Each number is 128 + 24 x the weight over its row's rms, rounded and kept within 0 to 255. Layers, rows and columns count from 0. Numbers have three digits each. The size before them is the row's rms in percent of the matrix's.

# layer 4 MLP down, 224x896, rms 0.0466, rows 135-185, columns 384-511
107:152161127128087139130106136159123128122139126131150123122170145144166124158128156172120162142127121127143139112189126105143115122143128151141118137161144091092128106154120141111156124126115124130121124104117109103147146136105071129108139117085084111146133143106106129139109103147153152139153132085104080110146144103144143129153069125146109149138175116153106114136131101099128106103155
100:159112141127122134131099114113142074120104125109135147135167115129098125171184100115121100139162124084117177084138141155092147116129110133138127100105138072134106130140131141124119157129117132166131163153137160140121151180152186123113130160102113152187101104141117173132159125106141144094153140098129148131117164100120090176159098144160147077159166099131110144077170154170116149124136
105:117119155126127130146163128149103149117092146147135121159138108131136132129139154173112102101124154131096115111163130112113116115161160162143140109164150080114145143112109127134139087133113136133137088131139141078126153135168115124129156102124125151127147147167125137111155121134130184191131105167154119171126120112125167093091132092136159138102159132112157099109118131115127095131179
095:098145102140126172123103135108125104145145139164134129115144151144131178139148163158155135138103102112138165111152103095131114145146134134167132153141118125096141126114149137134121101089125159106104143117175123152152136153106121127164177120081174159152097127112091110135062120135143139140143153084163076131135125100117111149148129141107127125118122103116142136091104108147122128149106
100:111156118150141143116117133155106112133154087137156120133119144089146118130132101135144118167108088144126133070137153063137110085105106122129127134150072110143155086166175112118139141147102138166095107099119160167087135124107108112170164117149154163090155142122127112085113127094117155152032175151114175138087153162147091143125147126121125156143141182131112132114104114154133121125144
101:081121071131097115103122134113144157130160102129099140097130107131112136129145142148118135144152140120117120180126131146146132114098140102142150141151135146114134127184128107126089114090147129091124104127146133127159102125154145151102133135141126127174135121134141132115131134107150152090146151155157138162149200148092150120124098128128144150161142133133087126116138119124116127119133
099:132100152103146110137112125082146104149105130135130193123135077091119120102115171130115092127141074094118141178099131114146117105158086134132177159123132102123118145120122144140156159172127120103124152162120108148119117112110133095110087101148125130151156099120155160173126115165159138135109149103128133103128134123153168160169136086162108123138131083093166093101120122142151134126155
100:098127113136093116104161125107114119094124144152137159127106141179103109163100110130125160123148182148143155137121112124132090172159164110110138125128137160095130104121118152177112129080088134114105160091103151156145118119154103130156121055139125152114158133080110098133160111140129161127163111142109090139117097126129084138106140115114109107122153094099118113165128119145150144133122
094:100151154141128095140144141096108163135145153118073078142142102135137166113145101136097124101090081155151131116116121110151098137085140152156079131106096094119105125143099124144167179129178124111158098194154071115121114101119138152113137116126109109136116105151157172107154138128084173114171155115170144111146129111142130152121147135150145156074082115134114115121106135132123168170141
102:139116180132124150095119114101142075135095168104149126132138122077090111121097136102142144149103133107128098150137123143076109142125133122106142191123151165130138145114155133089127126131085136116126116132148128141111134120144113116166144134098158135093147154125168141121151135139092138125153112122141141152115144150168122107169143100120131127148130099129076130141127108108095151137137
102:131121136165173138120156092097141111154114151146145117113123105100153131136119152104158094134095153123133129148127132145140098131140108102142130151119115141134119125120156144131090146122183130111114065159132174128113096136179146160123121142156149122116108111125144128107105139147114120124161132147146119165138152127119122140123084120137143123105101115098133138146104148158116138149099
102:105138141140127142147142085119110119100147101156146162129093149097126158110111163065135143157159144117108122078141126115114128122140103065151147096143162125113138091140118100114164132114094140126150136086126126185156119118137117174107113132142086111155130113125102123167127132071184131098061135131106122139127108105138085115194136129145133135154146098131137109109154110144133146186140
099:119141126108118081119167107037137115089173111119115083122088142176140157153179093087112158116137128147108145098104141160135123137114159119114120103106105139172113131144100129136134099109153147106151128158136166136147097152084124153136148148155085149104122166136107075147101143175152153110140082108132117102134114123079169125124117088121122138100111172128102116126130129143159121101133
094:084143122099093140141161147123081075099136131129100116083157141081146088067128128162091116143154137087138131121152119113162117124131121128170130126093114165118118116135110102101162185139108124122090120122148122137139148094176147120119127112144114116130146148115117162165107106105095082132120110140160124169176177112116093120123122155141118106126102103137130173120158151130154102139114
101:144101123121053122097149104114150134114116093129141163146101205121098130155154115096146119132114158140158148105099140104082135142137119137148146125172157115102155102124111099111091103124128122123068177135054121101128121139172120104142104120160102079128124155120138112128109106139155121111137140147138174111134107131145136120099155132135144119156121116077136119112128107132131135099091
102:140130114146142121161156106088163098132130158123072134147145112117150164111126129129107115175125133155094141157128121184132133086120150153106100115093135094117097171133128058127113099121128090144120107152089129127135141138109120126173105158102117105142171150107149119137124141122133128122092119133139125077105114205061142170165135151127114149137130145124144137126127140167147104132143
103:123103146104163159126111119142135136126149091136104107129103134155104119107082125108146131142150128126120095149113126130118111144119118115160127126144115147128127128129104146129160104118117149158105097112175144122145122126131114176123113098097107169120145133113128130128145108144064130142151136146131109171139174078131149131098135108111112110107133157098097137166096156160102076148152
106:091128166182144111160107148083118121105112113130129113096159096136128127116079064095111134123119090135096148160183135118128137157128120133065167099126121089139148096130138138186127173138103130111124120129138099105133140160129171132119133156148131093149100115104155119151178152126151112154180098109137121128127153122133133124151128149125115141142151133098131134130158100120104113123125
098:106098120142146103160143140116149079112114136108138179160166109137107135146098133107161122108101174085146127094149120165123157124130136177122134106092122086168123147125125069122139111115113144136129104167101094154084124126131144160104113116078106156131137125146095100083125151121152139095131096073105130113139113122120125123140106117128103135127170157111139090131113134171146099161133
102:143125165100131136081149132192127164121177144146152125125109128115148157120138162103132148110104144114099108110094156114145104129133123163116073116123145109153152140157090148134096141133163162091162090117092121134159095129146158114171121135157107082106124072095110114160132114180164108150128144086120111112077147123141124154147079138169113130129116096121154128142117152121104115114138
101:115084095146133144163147139143123138166121168130124130131138148109125122125101118137170098118068124104137127144107108148164139113164156130148090122096094119137124162155143113143140121138151126132135117110184127121096146122066132165086100115083150138074088112127157135079138152138159142130139156142153103158142121126130120175145169104137131071132172143152170154162122148099104088073123
099:133134135167122141158099112157154097156072126132114109147133126142129133155147168189139098141130126127153121117113179093169134190107169184124103105114085134148134135122119097164121159140131139124138160100121155134115103091112126173109129137159131071063131110081120142112113141146084130140117114149134159116136147154140102141088108116104135138107133138140145161140113123130090106110136
095:154109110119163128094119135170163168147075124165122173176089149135139113111152087147091133137136133130119117142114148126124152068143151113171177139137133160103127131119097142127096142111137152108134109139101109159107123136098103108144126181144092104147110117156175116106176149105148111129147150152087118167156112089152127123148130110103144105129132119125125106169165103124121102128166
097:143131094129156119085128105111191124124153141131137149135132158137147143121118153138115135126135128126106101170085106167123109122149095099109105114165143120121105120146106064153129144180111096103112106127137112109104140156134134099116131143161122152152089116141133105120146094177100170093144125137142156152173117102144141111087116119130129102146134109097104106106071109117127126118125
099:147122149127101126106175130128138104149130078103113136127158131147116102151097182127147174108108146134147082099090125129096122139083128132138093139109152150136151131154172138085145111132101145146128111126146080148107124146093104098134133125132116202163122098173144118104102093129091133097137103160136115086124130183117112157155159112156137119113104135153103105116105134161140117081139
096:134108145151087160109183117148135163147118107100116141139135123107109145168090131106159114114094085119111137122130090108126140135109167149159131143132115102109147118125139155141119135082122175117144157129151136155128132197064128106090107155096129092106095097151118114171138141129136170080142108128166131133150120121130107143131099116145134108200126129109078136169122139166115121101129
103:122118117139128120124121136099122136126130102127175126129120134096112167115116138145085144135104171166131102113120123149121158114133132123109125127176127116112126081119126127080110147127165094177089132130143073103121106147080136153133114118138141155159135095108107149119174153094134135131129112103114115136138093092104152142157132155106162111145105148143076139090129115140131157139115
097:128089177096109156111157141133136127136144148139145109102134135109136138143109144116131124127149139101148169125085143118103148126123123148134146095138129092121127102106131140134103147124132129129155099119156141107171141129148106095099140165146124132093148126124088157100096136157135127098108139099134145092117149134144169109149098118135124134132134113129108128117079138113095106125119
100:168098175149127134114132056121136124129129108109133161114099114170080119118127134113179135094165131160132103160099145107115106153140155141120169168121135100169135156170164094161121191119117161145099139207137125141130131151150127137160125120165101137153153137142105140122174125094147128104119106147128102164140141094186138124107082084117108153119134147131094102142118115094135137111108
097:105125114125143132112172157108097136129159135107101161187152124163119095158106135092097141106126167103131126140158156137142139131118147109159109123152106128113162094108113092109136099148146125157133162147134081144150075156116130181165125139102121111117123126120170169126125142136134097128181153132152175103098044132104165075139144127106140151160138108105102149108170114080110134040088
097:128181106118142165109115132153192165138122122166126143105158099129125090124149153111120114111180147109074146132117096117115148119141144145101124128138156115096142110160183110126165133138130130108117131134080112128124170081104151138124105139104142089105130125141142156137123145081128096111170104174098105124076113141111100115128099134120113114101106129118114136118145117093090086079151
100:154150139156113103114144123096122166166143160085117159121125079103120126157121129135146091136088138131172126145153166136132110137092128117076142134138141122122112139073100124137162145146114110115131107150138052099104120126118139082122109088121126126089098136154135110141141090132132138152149118150112139116145106101112134102143114135118110128131134133097118113191155110158131092098153
095:073124145125161171120125128129114116122150136112137098110114146135134154167138098133079140141129122138154153150162147111111167054126136178175134115120129128087122159101124115155125120140134097111136132132108135117129149144173102115136174144120116106150146103134088114135116127119115116137129093130125114113174095164109123113128128145134148075134110114091097116130158140131123069119118
106:176120127134134145123138101126128101121132136136093139116115127143055122129123080147147087125126143160147111135069124114142149096099131094083120172071130108117110127131101143137139081123117172084125151108166108131140122115121104137159090113145156154089127094117123126079110159129128106128119088066109153101147130122164130110120111119101128164137121144142089112134126146135096135080111
100:132117117136135123111117136099164180122129127156143158144115137082085124091097133142110086151120147086115090139106162138095119124131121085142137126122116115128127116119145144165076099112141096151149115129135138133142174160116098125132104126084178132101161127161187139143142123134156095153116154124115095146143101143140158093089123075129154173106142072133133136157142158139146119093155
095:149184167125117167154151122174144132166096113118085133094138121113139170078088128131126151150101100152145088166091115119134146097105115143078155131111133052127107104072139149106171138122140133120120149137138104136113106104147104129150130141141150151104142149122111186106106138106134094135097137142119141145132159101156152155120120150164110113128169116094126122127171131148130139114134
101:149071121120116187109140147145142126143110121114125096141102137097151102098127137134048115091165152155131108113126145121163105150100141136179161142145107172169144100152086106119119125154115135159139109135106130134127074116126128114174152127123086128130143117127128155120134096140151117152123114143136164115095132153110103097155090137081134131093111111145139114119123107107108104132123
100:115154139149114124110127103139141033133151117092114101100112144175174129113119145156108120127165144145085156103140124128135109174176150151129157163125165126184133139127141105111106143117115097113090124128137140159172137146133121110154133099139134125128152104127154118146119107121127127138128079128139169118149128087123155127159126124134083104132163126147142133091140118120122164185149
098:125151136128184102117141160114124161127141125120122115124138092102117125175106125166124112155141123132157164171172106123087128131127148128157110108110131119143148140100154149145171115108187100113102138132108104143096120052112102149094097162083132129147160156090149142111146122155096132120096160127139132126123147139162094182130170140136112108128137126137135169078072126120140163142150
095:127101156130129148137134160133156089123163089159151151169140150052155158164083171100164181153131139134115175130093164150095126147101106161133167133136112130126143092152087162173104153141137160162116132087137170099095109146141141114129109124088111136164137152115121153123142128211130131111145103092151112095106107125119147128123127120174115146115135127133126164143131142086134145147149
101:116163153112102135132090100183133154145122096132116129126103114129161125084161185137155174111154150147092123134131152138108132147123141124151168113133179150144111115088132102121174141106111131112117115136143156104135118180137128163128146128146115124154141160130114183100141104095134121164098164163146101088145110128099104126149136108078128183123140097092111129109081106135147134091147
094:112124088133139090111097151116129171110149166141137126162104141136173117126132130155132101067129094130107142087141150113109148148104118147131130109099112125170144113143157111140114164133092140106157107127102170141148117144117136106133124129183150135160141114088165121117136156093092134136125113148116136102115089101157112134099158165166165141123138133124146104088119111149108139137108
099:111105089147107158131132148125152145134121146143125134118140086143187145117166111080152085108147174112114109093111151123109164123130159112156091088144122127150130155122123114123115113184124109140120144111085106154132104106131134138100135128089157139112130144096120123106116139128127117104086122114139112118147091150140144090160153124136130172138076097119167116132110111130101089149115
102:169114119066123128110128112137145147082122153147097136172114151140089113080101115137141148157095114139086106139099120107108155133131157146139185168119118122186106143170088106097142164110096121112197096098164172153095162132138131119168110152144183104146122104126143106121149131121155104117153135128121096122155091115131120120141110145116125155103117121126170144135174090131132169109151
097:091154077151128103107141081123100178145146143131116127118087166156124137158169132122150148151145182130094096120120166161142098139149111154121141123136137112093119138121109093124123152150121077129109116132130125159115117116087103111121123093096138101121134131145144124133108128147148139105106128078135101085160158172111181098108129144173097113149103132095100129162088100155126144098134
101:166128083137104164123119100173113121101103128125163121148136136147139129148097150124197116088124105091112099121156137097133133097095105108127150135161138093137152121138165099176088107101148167147160141084152104116136086090163129141155128143156127120129135098118147158148116095175128164078158144120108148093092153151169117113135134086080131128100164078177140110140165086113128149166092
095:127083109115145138067138125122158110106155116146128144136144136137128140158172147135094074114151129118083117158087159120168131147076127111138097107137110110124092119167130173105123102149138125130107119126118108154144122117120116187113160150125091114110122164131114143101166156126140148090119098139126139143098141182127088108105145134110125126110115121120163135157134124126125118105178
105:182134127108140114168126139096128104142133106141089130147126106143143070129109122099146142098129124144098096109123100109115095108102120128106130110109134124124111182111083139157119112115130142141119136134125100169155199160163116109129111179141155090134132113178134131141166138149131095114128150133146121138111104154150138146130147132129123111113149184140111098176135085147167156154111
100:101139088125135139185141107179126168174171121131104125085111136117112133093129119128139109103147131100138162104134150130124138143142135123175131164130131158147125140162132146087112157118090122164119126112135122128128133131130137123078123129158092117142132098167151118139145127119116109112165086129123101115144179148110107126094098145142139177119117131136138158136151087124184143173130
094:155102156162157098139120167131132111126112135118100081113132094101127119131127069142119148172082133095118196148085110165101118122103130103144131083143152098101143168188110107107159109128150126126106095162122115123078130153121096174092114171129114140146128131141102129121132124118170151088136135162122137173126124135150131168169093168113157129138119091112096113187112131118182137074167
098:099143149140179148121096127124129148106104138130150079128131187123137093148150140150083127091132107151130118113098101134159145116112098126138141116097127148150110133113115129151150143161132147102139137101104153102156114106185097150129120137140124142131158176119119095177153140151098072131114140111133138097094106119139128129160111136122151119144142107112158118153139104135141119146101